From a checkpoint of a small transformer trained on Wikipedia: local attention windows, capped logits.
Each number is 128 + 32 x the weight over the matrix's rms, rounded and kept within 0 to 255. Layers, rows and columns count from 0.

# layer 14 MLP up, 768x256, rms 0.158, rows 368-394, columns 128-255
[[146 143  58  91 164 179 116 147 111 173 122 105 100 103  99 102 108 144  36 149 168 147 124 168 137 140  97 168 132 109 115 189 138 164 129 178 109 172 151 160 124 186  89  80 122 166  97 102 132 117 168 158 102 134 132 136 141 163 128 120 111 143 177 124 199 112 126 133 141 119 152 146 142  89 162 159 136 199  43 180 134  85 140  92 114 159  93 131 116 134  84 142 141 169 103 140 148 151 162  91  94 126 120 131 134 139  92 143 142 135 108 124 140 133 142 153 144 110 134 167 102 144 160  48 112 117 107 125]
 [125 129 149 161 179 115 147 145  94 132 180 123  92 144 162 134 184  90 145 101  90 103 148 159 141 144 129  38 183  61 107 161  67 110 131 131 148 171 118 106 153 133 109  76 145 140  85 170 182  85  92  95 172 115  94 156 200 186 180 141 139 165 113 110 104 118  79 129 165 134 114 153  74 136 109  93 133 144 134 113 139  55 133 115 107 178 120 159 133 187 130  76  97 121 133 138 172  78 128 152 171 107 159 148 143 142  57 169 173 102 171 140 217  87 120 123 126 184 102 143 153 165 166 144 126 106 124  93]
 [ 96 122 105 197 135 198  75 101 167 165 108 112 148 181 121 116 117 152 127  28 130 176 113 130 158  78 103 136 150 205 101 131 134 124 123 157 147 110  43 234 182 123  73 150 142 117 134  50  88  56 104 121 109 172 130 128  87 182 155 166 154 133  21 150 127 109 114  73 101 146  79 173 128 108 122 117 108 128 174  83  48 132 157 127 102 118 143 148  97 105 135 131 112 111 138 111 119 102 188 123  92 134 183 129 152 145 148 115 112 120 111 155 160 140  85 173  95 173  86  86  76 194  70 122 160 120  98 153]
 [138 117 132 155 157 127 143  95 143  52 150 120 172 164 141 102 169 119 140 157 128 174 107 147 173 139 181 113 101 139 129 121 146  87 124 190 128 108 126  98 129 111 173 118 206 164 214 116 119 153  71 174  70 103 109 167 134 109  89 101 136 154 206  96  85 121 130  60 112 150 124 160 101 153 173  94  98 111  97 144 145 106 162 152 178  90 145 169 182 147  63 157 101 118 112 100 150 236 134  88 101 120 181 155 207 108 127 107 163 121 103 166  98 165 149  83  17 121  89 129 121 114 189 128 153 176 147 159]
 [144 139 140 134 141 143 132 151 129 162 125 135 119 117  69 133 187 147 120 133 136 106 127  69 119 135 174 125 113 128 174 170  84 101 108 134 157 131 151 133 149  88 150 148  82 119 160 157  69 127 157 134 178 122  72 113 101 245 115 148 120 144 142 139 191 153 159 135 139 124  59 121 104 102 157 111  99  91 115 134 165 125 117 168 131 175  69  71 144  89 144 141 100 105 138 115 173 123 153 144 144 109  87 104  89 145  98  93 116 111 122 107  79 135 123  79  45 156  99  68 156 163 164 183 138 160 128 165]
 [116  83 124 112 137  94 144 101 192 119 142 107 100 127 155 177 229 140 111 157 144 129  96 102 148  97 130 110 159 145 105 166  84  88 146 116  77  90 104 118 129 153 141 138 132 116  94 143 103  55 121 189 130 106 134 136 140 176  95 125 171 110  85 138 119 140 109 178 157 115 134 164 112  95 146 120  82 105 154 133 163 114 161 133 127 178 120 129  76  98  79 104  68 120 108 193 171 150 191 112  48 152  72 119 118 151 104 140 154 105 146  98 145 195  72  87 113 146 132 137  87 171 112 171 127 166 148 188]
 [ 79  82 106 173 156 147 196 162 107 188 118 120  69 210 151 131 109 144  95 136 159 117 168 122 105 153 142  99 143 114 149 115 122 133 190 159  74 139 166 114 166 136 108 103  97 114 128 122 134  29 125 123 160  97 122 154 158 177  93 162 113 136 117 110  90 132  76  76 106 102  98  84 101 129 139  90 129 172  98  63  91 112  82 135 122  84 147 100  95 146 132 116 116 154 154 122 121 132 169 151 187 163 124  89 114 128 127  94  96 142 105 124 138  70 145  96 115  90  98  90 157 109 149 113  92 169 147 113]
 [154 115 121  91 119 201 181 132 115 104 131 115  96 144 121 154 145 157 158 147 149 136 123 151 153 105 181 154 156  86  95 164 135 140 114 195 195  67  94 164 133 153  85  46  84 103 116 177 140 123 117 133 158  87  97 125 177 116 125  86  97 123 148  68 111 123 123 106 101 160 138 160 162 121 126  71 100 115 129 115  54 144 155 107 154  93  98 117 107 143 132 160 129 140 142 110 128 146 111 145 131 122 185 133 138 175 148 118 156  83 148 108 149 104 144 144  70 163 127  83 138  71 168 102  61  42 110 153]
 [114 102 135 132  76 151 110  95 153 100 112 140 129 151 117  99 130 153 102  63  90 125 109 153 137 147 107 135  77 145 129 121 140 147 125 132 150 170 114 108 128 115 129 144 146 123 111  53 120 128  90 124 174 113 115 108 127 191  94 156 112 138 118 156 187 101 104 156 173 153 143 164 153 134 136 156 158 155 130 123 167 125  54 134 129 156 125 175 172  60 143 181  98  87 160 145 187 129 131 146 116 123 173 125 169 181 133 125  89  74 129  94 137  84 101  60  58 117 104 140 133 129 103 132 101 141 126 141]
 [108 162 113 164 110 132 117 151 163 136 169 183 182  76  63 143 145 141 158 160 170 131 119 163 183 155 144 139 138 138 107 153 174 143  89 171 121 112 184 168 121 181 117  99 137 162 127 143 174 132 114 164 156 159 128 115 173 110 136 157  90 159  85 110 104 169 127 130  89 114 140  61 206 153 131 142 121 124  70 110 158 113 142 129 185 177 131 149 101  93 104 154 127 128 172 126 126 114 145 135 146 145 191 156 158 150 106 158 175  91 105  43 112 100 114  84  89 150 116 104 110  98 119 162 159  70  88  91]
 [159  57 217 136  97 122 147 196 170 138 183 138 107 108  99 121 132 112 136 108 132 113 152 110 165 104 163 146 131  72 143  53 179 147 106 145 117 114 119 159 136 134  23 109  64 203 179 178 226 103 110 142 109 145 140 151 155  64 110 150 148 111 161 108  92 165  79 116 178 142 125 111 146 140  69 174 146  83 152 106 184  84 130  93 119  90 151 104 123 102 109 133 117 113 112 121 115 132  98 155  78  94 136 124 115 135 113 118 124 141 156 108 202 103 182 123  65 107 143 131 139  91  86 164 148  99  42 162]
 [143 186 135 114 126 151 128 112  98 146 140 155 131 119 126 132 211 165  84 128 167  86 134  89 111 130  63 105 139 151  50 135 137 107 147 164  67  84 114 156 137 128 103 179 118 173 151 124  85 127 126 135 114 192 104 107 150 109  96 142 160 128 129 150 135 168 135  99 104 139 124 143  90  87 124 117  93 113 112 112 125 147 110 129 105 105 114 107 131 102  91 192 148 135 118 165 170 110 117  63 116 163 100  55 144 101 171 100 112 135 168 211 112 135  77 101 119 137 127 102 135  64 169 159 156 182 150 107]
 [ 89 141  93 109 177 189 138 115  97 121 108 138 137 100 171 100 128 150 167 118 119  45 126  87 140 101 112 122 104  94 163 152 130 126 184 129 100 134 153  91 105  65 182  75 131  71 154 148 151 105 176 111  97  94 129  97 136 139 123  89 121 114 144  93 149  96 141 202 126 129  95 155 130 163 131 101 117 185  81 151 140 181 149 140  90 152 178 111 102 156  65 144 172 174 105 200 131  16 135 141 137 192 171  99 135 125 164 105 151 141  64  48  86 119  99 134  88 117 118 150 142 119 184 141 175 179 128 144]
 [ 98 123 141 166 146  87 140 118 132 100 177 133 125 140 136  87 134 149 133 172 145 166  41  90 112  93 160 134 107 135 138  86 100 160 100 102 129 102 171 168 147  90 133 113  92 119  92 118 124 119 132 132 157 123 122 150 129 116 183 177 101 104 146  98  76 194 130 106  89 137  68 105 151 149 143 143 102 150 108 158 149 146 135 124 140 122 149 179  69 119 101 121 106 154 119  82 149 126 105 109 140  90 131 147 166 131 153 116  87 100 107 168 122 147  90 126 106 160 109  91 148  77  78 156 118  78 154 120]
 [141  41 108  57  91 198 109 121  83 142 159 134 162 125  84 140 170 172 115 139 182 167 129 120 110 116  84  79 168 120  30 131 127 216 151 118 136 158 196 107  92 139 216 122 145 127 140 152 132 111 111 128 138  82 163 180 136 170  94  73 112 190 177 145 157 147 143 142 108 119 123 130  85 168 158  92  76  55 121 134 153  99  76  85 123 126  70 197 134 104 147 138 108 125 136 116 154 109 140  35 112 189 115 113 109 102 117 119  74 117  93 105 162 137 115  99 110 173 118 110 168 141  87  99 140 129 190 129]
 [136 129 142 104 109 137  94 139 160 198 150 142  83 157 159 114 105  59 129  90  87 119 118 163 124 156 137 125 125 112 156 103 193 172 194 168 129 170  91 110 149 173 136 141 182  97 121 140 147 103 105 127 113  68 173 200 104  86 132 164 163  90 136 211 140 124 158 167  73 137  98 142 150 108 109 126  94 136 152 113 108 187 105 124 108 121 142 150 101 115 125  90  92 174 114 133 132 147 131 172 141 129  68  91 191 163 148  98 127  71 153  80 144 126 120 117  82 150  90  87 140 154 128  93 116 194 119 202]
 [146 177 153 112  81 134 120 114  73 151  70 136 123  81  70 173 162 130 140 101 121 162 116 102  88  92 143 113 142  57 117 126  85 145  65 120 122 109 151 123 128 150 149 150 150 114 109  92 153 147  95 135 152 115 109  91 166 178 130 139 129 115 118 155 119 116 113 145 110 124 104 196 151 140 102 148 123 100  83 120 168 147 155 136 119 123  98 115 109  87 117 138  98 128 104 137 103 149  85  96  91 143 128 123 212 144 123 142 123 107 132  95 139 163 146 178 146  93 137 134 110 100  97 157 112  97 172 149]
 [102 113 140  86  80 119 135 126 112 132 164 122 144 121 118 200 161 175 134 147 165 116 122 128 125 125 114 102  84 110 131 109 115 126  91 159  97 154  89 126 144 165 110 151 153 137 130 158 139 158  86 126 135 185 178 122 125 152 120 119 135 116 112 134 116 120 181 166 134 150 123 158 162 160 124  92 164  88 122 142 158 141 183 133 111 153 157  79  93 134 151 120 109  90 108 166 108  67  82 153 119 128 106  67 119 119 102 143  94 159 133 175 121  87 125 173 116 122 143 108 156 106 160 115 105 110 111 112]
 [115 134 142 216 139  83 128 145 123 105 127 121  86 149 107 130 127 154 182 142 117 125 116 147 151 143 127 147 127  98 121 128 116 120 155 137 128 122 132 101 182 110 100 160 110 143  58 136 204  95  92 149 171 177 182 158 210 181 128 119 130 126 109 109  98 172  60 115 135  85 120 122  94  88 158  83 102 149 122 113 115 159 205 137 124 127 160 104  91  95 122 146 178  94 157 152  85 110 129  85 134 163 160 112  99 159 137  80 115 139 163 109 160 136 120 163 104 209 146 146 172 136 175 126 109  92 149 101]
 [136 133 107 159 192 140 141 156 102 106 103 171 126 159 125 135 106 151 110 110 104 138 144 155 157 115 113 121 124  96 100 167 106 148 100 102 152 116 183 138 157 110 125 100 179 105  85 146  64  56 110  79 120 110 141 108 124 145 188 123 147 162 134 169 140  90 159 138 150 137 162  63 122 168 184 100  61  86  96 164  95 148 127 130  84 139 155  90  97  87 116 131 148 110 100 147 122  84 123 182 107  91  86 171 121 101  91 157 160  97 179 150 136 142 151 148 159  93 142 136 106 151 117 112 133  73 160 122]
 [114 161  91 120 150 154 103 104 124 133 150 151 130 152 115 124 152  98 123  99 181 183 152 164 160 111 158 178 108 148 115 165 120 197 105 167 160 105 188 132 112 129 126 154 159 159 132  91  60  53 150 143 196 157  90 150 191 176 107 167 156 126 138 177 111 102  38 122  81 132  58 115 154 133 140 170  69 173 130  96 147  90  99 129 165 117 145 109 191 163 101 169  89 137  96 104 177 114 139 180 102 144 110 132 112 144 122  91 144 185  71  81 136 178 169 193 122 154 128 179 106  59 115 122 114  96  95  55]
 [143 142 166 161 127 182 173 133 138 106 113 154  67 150  86 136 166 167 184 109 189 138  53  66  91 137 119 117  77  62 111 106 146 106 159 155 121 148 144 137 171 167 110 167 158 112 102 158 146 113 145 127 174 120 113  93 207  96 118 151 139 169 172 119  88 147 134 107 160  93 150 127 105 137 145  85 149 160 181  81  88 154  75 142 145 131 143 157  66  80 153 123 125 122 149 124 164 113  95 110 183  86 138 136 137 101 125 108  91  99 150 181 145 125 153 125 106 186 145 114 140 100  94  85 128  86 155 134]
 [129 168 147 161 128  98 113  73 169 153 116 136 171 104 147 116 158  80  57  85 104 129 146 127 160 168 120 138  77  89 120  93 226 113 146 133 111  68 104  91 164 135 182 159 152 103 186  34  67  83  91 147 146 175 125 127 166 140 107 139 102 134 134 193 104 116 133  78 105 159 151  96 184 126 143 134 117 129 105 160 213 112 126 120 104 189 139 115 178 179 104 109 165 159 117 117 126 191 104 110 154 156 108 145 155 148 156  64 149 132 130 102 133 153 121 107 129 143 141 102 120 147  98  80 132 109 162 162]
 [126 106 118  79 132 104 161 144 119 173 121 155  73 113  95 201 134  83 103 156 151  83 148 136 100 106  98 131 132 123 200  73 162 137 121 165 126  70 163 150 130 123  99 131 147 160 175 125 138 127 109 147 145  83 100 159 104 156 118  93 176 119 174 142  97 129 103  98  97 112 158 128 170 149 154 132 197 107 166 141 114 123 110 138 139 166 121 166 110  95 128 118  33 150  91 175 115 137 100 151 130 158 105 220  97 124  80 142 117 202 117 196 185  68 143 127 135 174 123  93 137 133 108 175  96 121  96  76]
 [110 122 133 173 133 101 110 188  99  92 119 129  80 138 184  56  84 128 114  88 164 149 120 119  84 153 133 145 208  67 193 155 165 130 211  77 103 145 141  45 139  94 180 172  90 186 134 228 171 148 132  75 160 145 195 190 189 111 113 148 107 151 150  66 139 103  84 130  89 130  89  80  46 112  97 142 153  95 127 142 197 149  99 103  97 165 112  88  94 162  76 131  82 105 141  89 120  84 100 135 226 170  82 104 109 190 125 110 223 138 130  77 101 115 164 140  81  37  70  79 162  83 140 116 180  77  78 113]
 [120 156 103 108 112 126 123 114 123 118 120 113  97  89  74 139 144 159 146 152  64 121  77 142 134 130  68 102 142 128 185 114 132  85 159 140 168 148 109 154 111 140 112  90 164 100 154 181 122 106 105  88 191 100 114 131  80 112 137 117 142 177 171  99 108 122 129  88 127 159 115 150 112  74 121 111 157 107 102 143 130 114 167  76 171 130 104 161 129 147 148 153 117 105 154 136 136 145 134 177 128 134 122 129 139 108  96 199 155  81 123 123 127 125  97 137 102 111 111 175 168 134  94  35 120 111 160 132]
 [142  86 113 143 146 179  82 157 113 136  79 123 115 108 174 145 145  80 132 128 152 128 125 122 149 137 149  99 147  83 131 180 153  86 124 121  89 122 128 141 110 154 157 168 157  94 146 104 133  67  47 160 113 115 134 123 103  55 117 113  80  69 121 177  85 153 130 148 143 121 143 114 109 121 104 146 114 129 128 183 125 158 132 158 107 109 173 110 157 118  89 144 155 123 143  68 151 128 130 130 130  98 128 121 128 144 148 104 103 145 189 206 171 101 139 128 156 169 135 139  92  92 197 111 144 112 128 156]]
# layer 14 MLP down (transposed), 768x256, rms 0.0945, rows 368-394, columns 128-255
[[194 106 171 142 128 160 149 130 142 102 133 140 114 138 170 116  32 116  54  94  91  95 106 155 123 111  71 160 153 125  58 129 130 110 151 143 159 168 138 113 111 114 109 131 149  78  94 162 103 130 175 200 102  84 152 130 135 143 135  93 122 196 157 105 141 198 165 174  78 168 135  66 120  98 154 147  93 148 171 134 187 139  81 184 111  95 160  49 140 125 144 166 175 149 149 176 180 188 106  79 119  89 118 133 107 176 121 177 104 152  67  82 122  86 175 137 142 137 112 108 118 167 114 151 162 123 181 126]
 [145 122 110 163 162  81 152 117 170 198 155  77  99 100 164  67 197 158 128 133 127 163 141 156 165  98  65 120 151 110 137  83 143 103 119 111 124 135 143 161 113 102 174 127 141 182  81 149 128 147 129  97 142  45 154 168 159 126 127  99 137 146 111 111 149 100 101  86  78 136 124 174 122 101  87 145 186 230 170 143 129  80  91 111  85 142 135 151 144  84 133 178  99 140 112  72 135 121 128 145 132 155 158  90 106 118 164 159  60 142  31 173 113  55 122 158 165 117 102 151 119 150 101 188 107 177 156 149]
 [151  94 128 148  54  94 150 103 138 181 126 137 125  93  86  97 134  84 157 153 167  31 116 121 145  94 105 123 121 164 164 147  91 172 148 108  98 129 162 154 187 135 140 124 113 122 115 175 107 130 161 182 104 156 105  98 130 134 160  95 126 102 155 103 119 112 114 144 148 119 136 144 173 144 131 164 118 101 163 124 147 115 185 204  80  86 156 211 144 199  74 134 101 160 103 101  98 173 135  56 131 106 127 131 156 117  96  94  75 131 180 139 169 168 137 156  92 221 120 151 102 143 125 130 164  95  95 178]
 [123 156 120 174 136 112 127 117 166 135 126 123 136 154  93 123 138 143 116 108 168 119 154 142 132  76 127 110 138 111  83 137 141  93 126  90 118  84 182 145 142 116 136  89 164 102 131 144 116 137 138 159 134 205 168 125 147 120 104 171 134 126  93 108 112 156 133  73 126  93 205 153 150 174 108  73  91 123 167 163  80 129  97 106 169 121 110 145  84 149 126 167 111  88 121 147 123 102 148  98 214 130 109 145 144 124 129 152 163 151 142 129 150 148 154 127 150 103 163 101 124 105 105  90  69 120 158 162]
 [148  82 125 173  81 137 125 139 133 147  48 125 161 115 135 112 134 103 116 129 123 125 149 110 110 142 179 154  65 132 165 132  91 122 119 116 128  83  97  65 102  71 101 157  91 142 131 144 129 152 172 148 113  70  89 131  66 123 116 158 101 145 190 127 116 103 130 130 130 112 115 121  96 127  42 149 164 136 101 104 111 119 102  80 211 130 153 144 151 130 147 139  98 132  97 129  94 149 130 139 150 113 133 121 124 197 154 139  98  76 177 148  85 140 160 119 110 160 117  85 121 131 150 114 154  89  96 105]
 [155 145 110 148  91 150  94 122  83 111 143 135 145 101  81 168  96 109 117  83 178 110 130 102 101 135 132 154 134 165 157 182 152  86 115 179 157 116 137  96 128  89 137 124 102 131 111  86 151 108 134  91 166  80 103 149  71 141  86  73 162 126 101 192 137 145 105 154 141 140 128 104 120 152 143 168 122  97 209 162  90 142  95 179  84  95 176 129 151 140 155 153 118  73  97 161 145 159 113 119 145 119 105  76 153 115 144 138 116  94  94  92 170 142 161 168 150  98 125 141 124 177 166 142 140  99 103 188]
 [114 115 120 139  74 162 112 143 152  89 169 106 157 102 193 158 125 173 166  93 125 164 143  87 146 159 132 183 159 139 104 136 183 140 173 132 130 145 106 115 168  62 112 113 176 159  64  78 180 169 116  75 125 128 164 187 117 138 117  73 111 110 151 136 126 137 162 143 106 108 148 164  75 165 125 121 176 156 100  89 157 134 161 107 166 174 122 196 122 115 106 110  97 174 102 112 153 136 101 126 141 192 105 114 137  99  69 141 129 114 132 106  84  74 183 153 120 105 160  76 111 148 161 182 105 100 152  44]
 [135 162 163 129 140 133 159  56 140 168 132 103  88  83 151 154  65 122  84 153 126 129 161 176 150 116 140 117 125 175  75  72 157 169 124  68  94 106 110  97 139 181  98  94 151  99 152  87 141 123 145 135 137  83 125 148 170 116 166 154  53 151 132 163 107  63 105  90 135  77 182 141  93  93 131 103  98 108 147 108 142 206 111  88 127  97 172 126 140 102 141 132  70 191 133 103 107 105 160  95 138 113  83 146 143  37 169 144 175 134 121 120 182 114 166 147 122 107  73 141 151 108 165 158 132 190 129 110]
 [112 136 150 130 136 119 134 147 114 162 110 108 103 130 134  98 141  73  76 121 109 141 120 108 176 110 132  81 135 165 154  95 103 128 141 138 132  98 107 110 132  93 130 102 120 119 112 165  62 110 104  88 131 110 151 126 161  83 179  94  98 114 177 114 121 148 153 116 108 155 163 195 162 220 145  60  88 148 151 118  91 114 112  63 113 180 118 131 160 158 102 122 182 144 114 131 191  90 103 121 154 188 125 109 155 113 129 127 143 191  45 130 104 133 123 132  98 145 114 148 180 159 156 126 125  65 176  90]
 [ 81 134 105 136  88 138 143 115  71 187  54 142 120 117 156 156 178  77 131 100 114 115 140 111  92 161  99 131 158 146 137 132 135 168  83 129  92 163 171 120  96 135 140 114 105 100 154 103 171 193 141 161  85  87 119 100 117 135 143 160 135  98 110 162 133 113 110 133  52 115 118 145 168 122 143 167 205  75  95 120 123 156  85  94 127 157 125 159 163 111 115 218 189 171  87  65 169 130 134 143 180 145 138  98 133 130 114 141 174 154 122 148 158  78 131 120 138  95 148 106  93 149 135 106 167 141 151 153]
 [ 67  82 179 141 133 126 102 157 130 115 120 154 133 155  25 134 132  95  44 143  91  90 135 124 105 172 167 139 136  73 177 155 126 154  57 121 194 106 118 155  98  95 105  88  97 109 156 129 100  68 116 129 123  67 118 157 135  98 132 126  78 190  90 101  79 174 140  99  91 104  96 125 110 118  54 172 169 139 153  94 169 154 102 156 122 145 126 145 104 165  80  42 171 134  89  96  94 160  58 138 174  84 155 163 142 153 142 100 153 124 133 150 164  67  68 195 143 138 133  96 119 133 172 125 143  85 114 139]
 [145 140 153 165 145 115 125 143 106 117  88 167 153 117 151 132 139 120 146  92  97 152 148 124 108 167 127 114 152 156 158  93 104 135 173 144 138  80 123 118 150 144 110 163 116 183 129 139 152 158 123 122  98  85 113 143 111 129 167 120 110 124 153  88  96 152 165 144 166  88 167 148  90 122 138 143 151 141 224  70 143  74 143 150 130 169 120 130 159  97  98 132  49 113 154  87  94 147 132 144 118 110 127 172 146 126 124 163 142 135 100 103  59 175  89 111 112 106 102 129  91 171 130 125  92  97 149 112]
 [156 121 158 139 148 147 164  93 108 144 183 113 166  83 153 109 146 182  95 189 112 143 131 119 131  80 146 127 128  87  96 147 153 120 127 119 167 127 127 165 125 143 102  40 171  87 105 145  93 109 161 136 198 194  92  92 158 126 124 149 139  73 121 140  72  96 145 173 181 153  63 160 177 194 101 144 171 135 121 130  81 115 179 153 133 212 116 128 115 125 153 103 130 133 113 110 184 134 107 120 109 120  80  73 143  64 128 139 173  94  77 153 133 165  75 104 130 111 149 175 167  85 100 212 171 116 132  84]
 [103 121 132 177 189 113  73  47 149 102 130 188  88 161 117 130 128 186 129 104  77 124 148 103 194 163 118 139 137 145 134 126 124  78 145 133 168 126 171 110 132 187 146  96 148 135 128 134 154 114 116 121 153 134 158 117 106 116 137 107 102 174  95 151 122 111 116 159  66 123 183  99 163 123 137 119 140 161 117 120 167 125 119 119 136 159  97 126 127  67 105 165  82 125  98 116 129 140 137 110 124 123 121 107 151 126  95 129 154 124  98 108 132 114 121 177 163 160 128 158 178 104 135 100 161 112 103 148]
 [124 107 105 159 117 144 163  89  80 127 172  82 133 128  96 144 126 119  76 167 101 134  92  98 173 150  98 114 117 140 195 119 101 115 161 145 123 114 182 159 130 119 115 147 130  79 106 109 157 147 125 102 126 134 159 111 115 187 139 158  98 122 127 138 157 131 181 151  76 152 163 107 132  94 104 147 129 118 174 143 144 191 143 114 144 131 147  99  88 121  81  83 202 125 171 153 114 148  76  91 122 147 141 164 154 155 112 108  80 145 174 148 149 212 127 132 103 169  85 102 119 102 130 117 103 114 172 176]
 [ 99  60 137  89 151  90 125 165 100 173 129 173 195 101 139 126 169  64 136 114 141 124  77 171 152 147 186 105 101 121 145 150 130 123 128 121 192 147 169 146  99 122 124 169 132 145 103 157  89 120 102 105  62  95 112 156 147 121  94 161 148 138 132 103 146 107 142 161 145  71 109 144 114 115 133  61  93  93 129 126 111 187 160  95 141 171 127  62  64 145 145 106  89 168 149  53 138 141  75 181 128 149 119 105  90 110 143  83 137 184  82  66  83 117 160 136 109 203  75 111 108 139 146 153 118 135 143 137]
 [131  99 144 100 143  79  97 130  61 105 129  90  77 110  83 164 126 132 150  66 171 111 195 113 158 109 159 127 126 176 108 122 135 121 129 154 104 101  86 149 147 112 131 120 104 113 137 166 159 127 124 191 107 137 129 155 141 129  83 117 149 114 123 110 170 126 101 111 123 130  71 130 142 108 139 173 165 172 176 128 131 143 122 131 174  60 120 152  92 155 107 132  83  89 124 157  89 134 109 102 156 128 144 115 213 140 135 103 106 171 142  91 136 124 143 164 124 134 126 105 164 132 134 112 173 194  91 101]
 [145 117 107 113 166 103 130  81 153 112  98 147  89 100 132  71 149 137  82 106 133 124 146  85 144 107 121 130  78  42 114 107 145 159 130 161 117 119 105 113 155 158 149 108 109  98 127 125 118 127 143 124 110 157  70 158 166 130 116 138 129 106 179  98 145  65 127 197 116 111 159 145 156 145  99 168 115 138  69 131 151 146 163 113 159 110 112 144  77 152 131 138 103  72 143 127  84  80  99 205 169 135  89 119  96  96 126 160 151  93 106  87 158  85 135 134 105 105 109 142 150 122 143 157 137 147 120 100]
 [ 84  45 107 101 179 131  78 112 111 142 111 163 131 184 103 144 168 142  89 153 161 163  78 133  98 150 119 148 167 142 117 110 183 117 126  83 176  84 121  89 122 158  75 122 128  79 110 135  82 138 108  99  65 152 122 157  34 181 174 131 102 122 112  66  67 118 142  63 156  87 133 109 128 167 104 137 114 154  90 107 115 118 123 154  86 114 155  85 136 111  82 103 154 173 135 102 148 105 163  94 151 128 174  79 171 109 104 160 113 133 170 135  45 117 124 151 153  93 165 127 145 195 135 164 130  90 167 140]
 [161  93 136 129  42 118 132 121  99 151 129 142 114 139  80 135  72 165 187 157 128 131 137  63 141 122 101 117 125 174  86 123 170 114 167 114  62 144 129 168  97 124 152 132 135  86 146  70 102 147 153 143  83 123 117 163 138 142 119 105 129 167 151 161 162 184 173 128 158 117 160 141 155 131 173  96 128 133 124 136 187 127  97 139 136  63 154 116 138 106 112  88 144 116 124 127 165 173 158 126 140 118  98 147 165 134 170 102  90 146 124 175 183 136 121 131 117 117 117  70 125  87  93 127 187  96 148 125]
 [ 61 141 120  96 141 127 158 118  95 227 166  79 152  63 134 234 104 140 121  58 140 110  96 154 111  87 164  77 105 150 154 139  67  57 170 137 149 168 152 122 162 216  94 124 117 107 173 104 195 192 104 116 128 170 129 116 141 171 180 135 152 130 165 113 163  89  97 157 108 117 106 157 133 112  96 138 170 145 132 116 106 119 103 132 156 182  89 166 162 102 102 115 129  89 172  77 131 120  95 134 140 141  98 125  77 142 112 181 164 149 101 139 109  95 105 120 135 139 148  99  72  87 137 163 133 133 144  72]
 [164 152  74  79 115 129 125 135 148 145  88 169  32 189 149 132 133 144 112 136 149 149 103 152 120 172 130  90 108 158 166 112 175 120 110 153 111 195 125 129 117 129 118 111  88 181 143 116 185 159 149 116 159 142 106 142 162 182 115 169 175 121 169 108 140  75 169 157 100 115 144 131 173 129  89  99 107 103 199 127 132 160  99 151 115 110 102 113 115 148 104 121 149 143 134  88 162  99 144 197 127 182 160 131 141  97  58 109 149 108 149  68 166 141 118 117 123 144 196 116 101  90 126 133 117 113 144 113]
 [128 137 139 127 119  89 112 153 107 127 113  72 100 142  76 123  95 135 163 208 114 100 130 166 126  73 123 136 147  90 164 151  99 183 170 124 141 141 158 113 146 140 136 112 130 163 150 179 100  78 156 113 164 135 156 108 140  95  99 138 141 133  86 127 108 212 133 146 142 114 149 161 108 131  86  79  91 143 175 124 117  97 146  82 135  86 151 171 118 140 188  87 110  92  88 132 102 104 173 167 116 110  93 122  73 109 174 112 121 122 173 123 176 153 121 126 169 142 177 153 117 165 154 111 155 170 160 105]
 [128  95 125 102 150 162 157 123 127  77  81 152 133 100 104 150 104 131  90 149 192 175  83 170 132  62 106 112 145 130  84  67 120 113 106 126 137 122 147 127 139 106 127 138 168 107 143  81 141 130 146 131  92  75  59 154 111 147  99 103 118 150 118 126  99  83 166 123 107 137 164 126 111 137 121 150 131 145 104 108 123 114 156  95 149 117 125 106 124 118 160 142 144 145 109 136 115 113 156 102  63 123 119 137 133 122 160 160 136 140 100 134 120 122 175 129  79 102 138 166  83 142 107 122 173 153 147 144]
 [154  92 137  83  92 131 110  89 136 172 240 115 128 130 103  65 141 157 165 120 157 103 153 117 156 144 112  92 165 192 144 130 134 182  91 158 150 115 216 107 142 136 106 146 139 145 159 101 137  95 104  89 120  77 139 175 152 164  94 110 189 115 141  86 152 197 160 108 152 102  94 109 135  87  76 113  79 104 129  85 138 123  51 146 114  96 142 189  66 120 103  55  99  85 186 164 157 103 152  87  86  92 150 113 194 134 143 116 117 172 107 158 108 207 154  64  61 186 125  76 137 109 101  71 111 177 149 155]
 [115 112 146 164 151 175  63 116 104  62 157  97 128 107 165 117 166 130 128 124 131 114 109 137  91 129  95 149 125 158 142  93 130 161 112  74 131 110 137 112 180 133 140  80 135 169 110 160 118 159 108 115  93 138 103 118 147 178 137 132 110 108 163 126 103  78 122 123 122 109 139  96 148  96 129  96  66 128 141  82  93 158 147 143  86 136 105 126 104 160 101 135 145 163 142 138 149 103 148 121 125 119 123 193  75 131 169 180 146  91 156 140 110 137 161 117 147 104 159 102 157  73 127 122  92 125 106 120]
 [117 144 131 146 174 150 174 117 145 155 128 158 177 119 191 156 174  95 145 172  80 117 154 107 103  72 104 123 131  86 171 151  97 130 165 153  60 123 133 138 201 141 120 129 104 147  88 130 130 142 114 158 135 113 119  98  80  64 193 102 131  94 105 137  94 142 116 177  96  97 153 158  80 155 140 101 164 115 156 137 210 108 186  66 113 116 126 109 130 156 127 140 101 123 129 105  62 112 137  61 203 117 121  86 148 143 151 185 128 149 146 156 155 146 219 104  65 160 123 154  87  65 112 109 112 150 123 100]]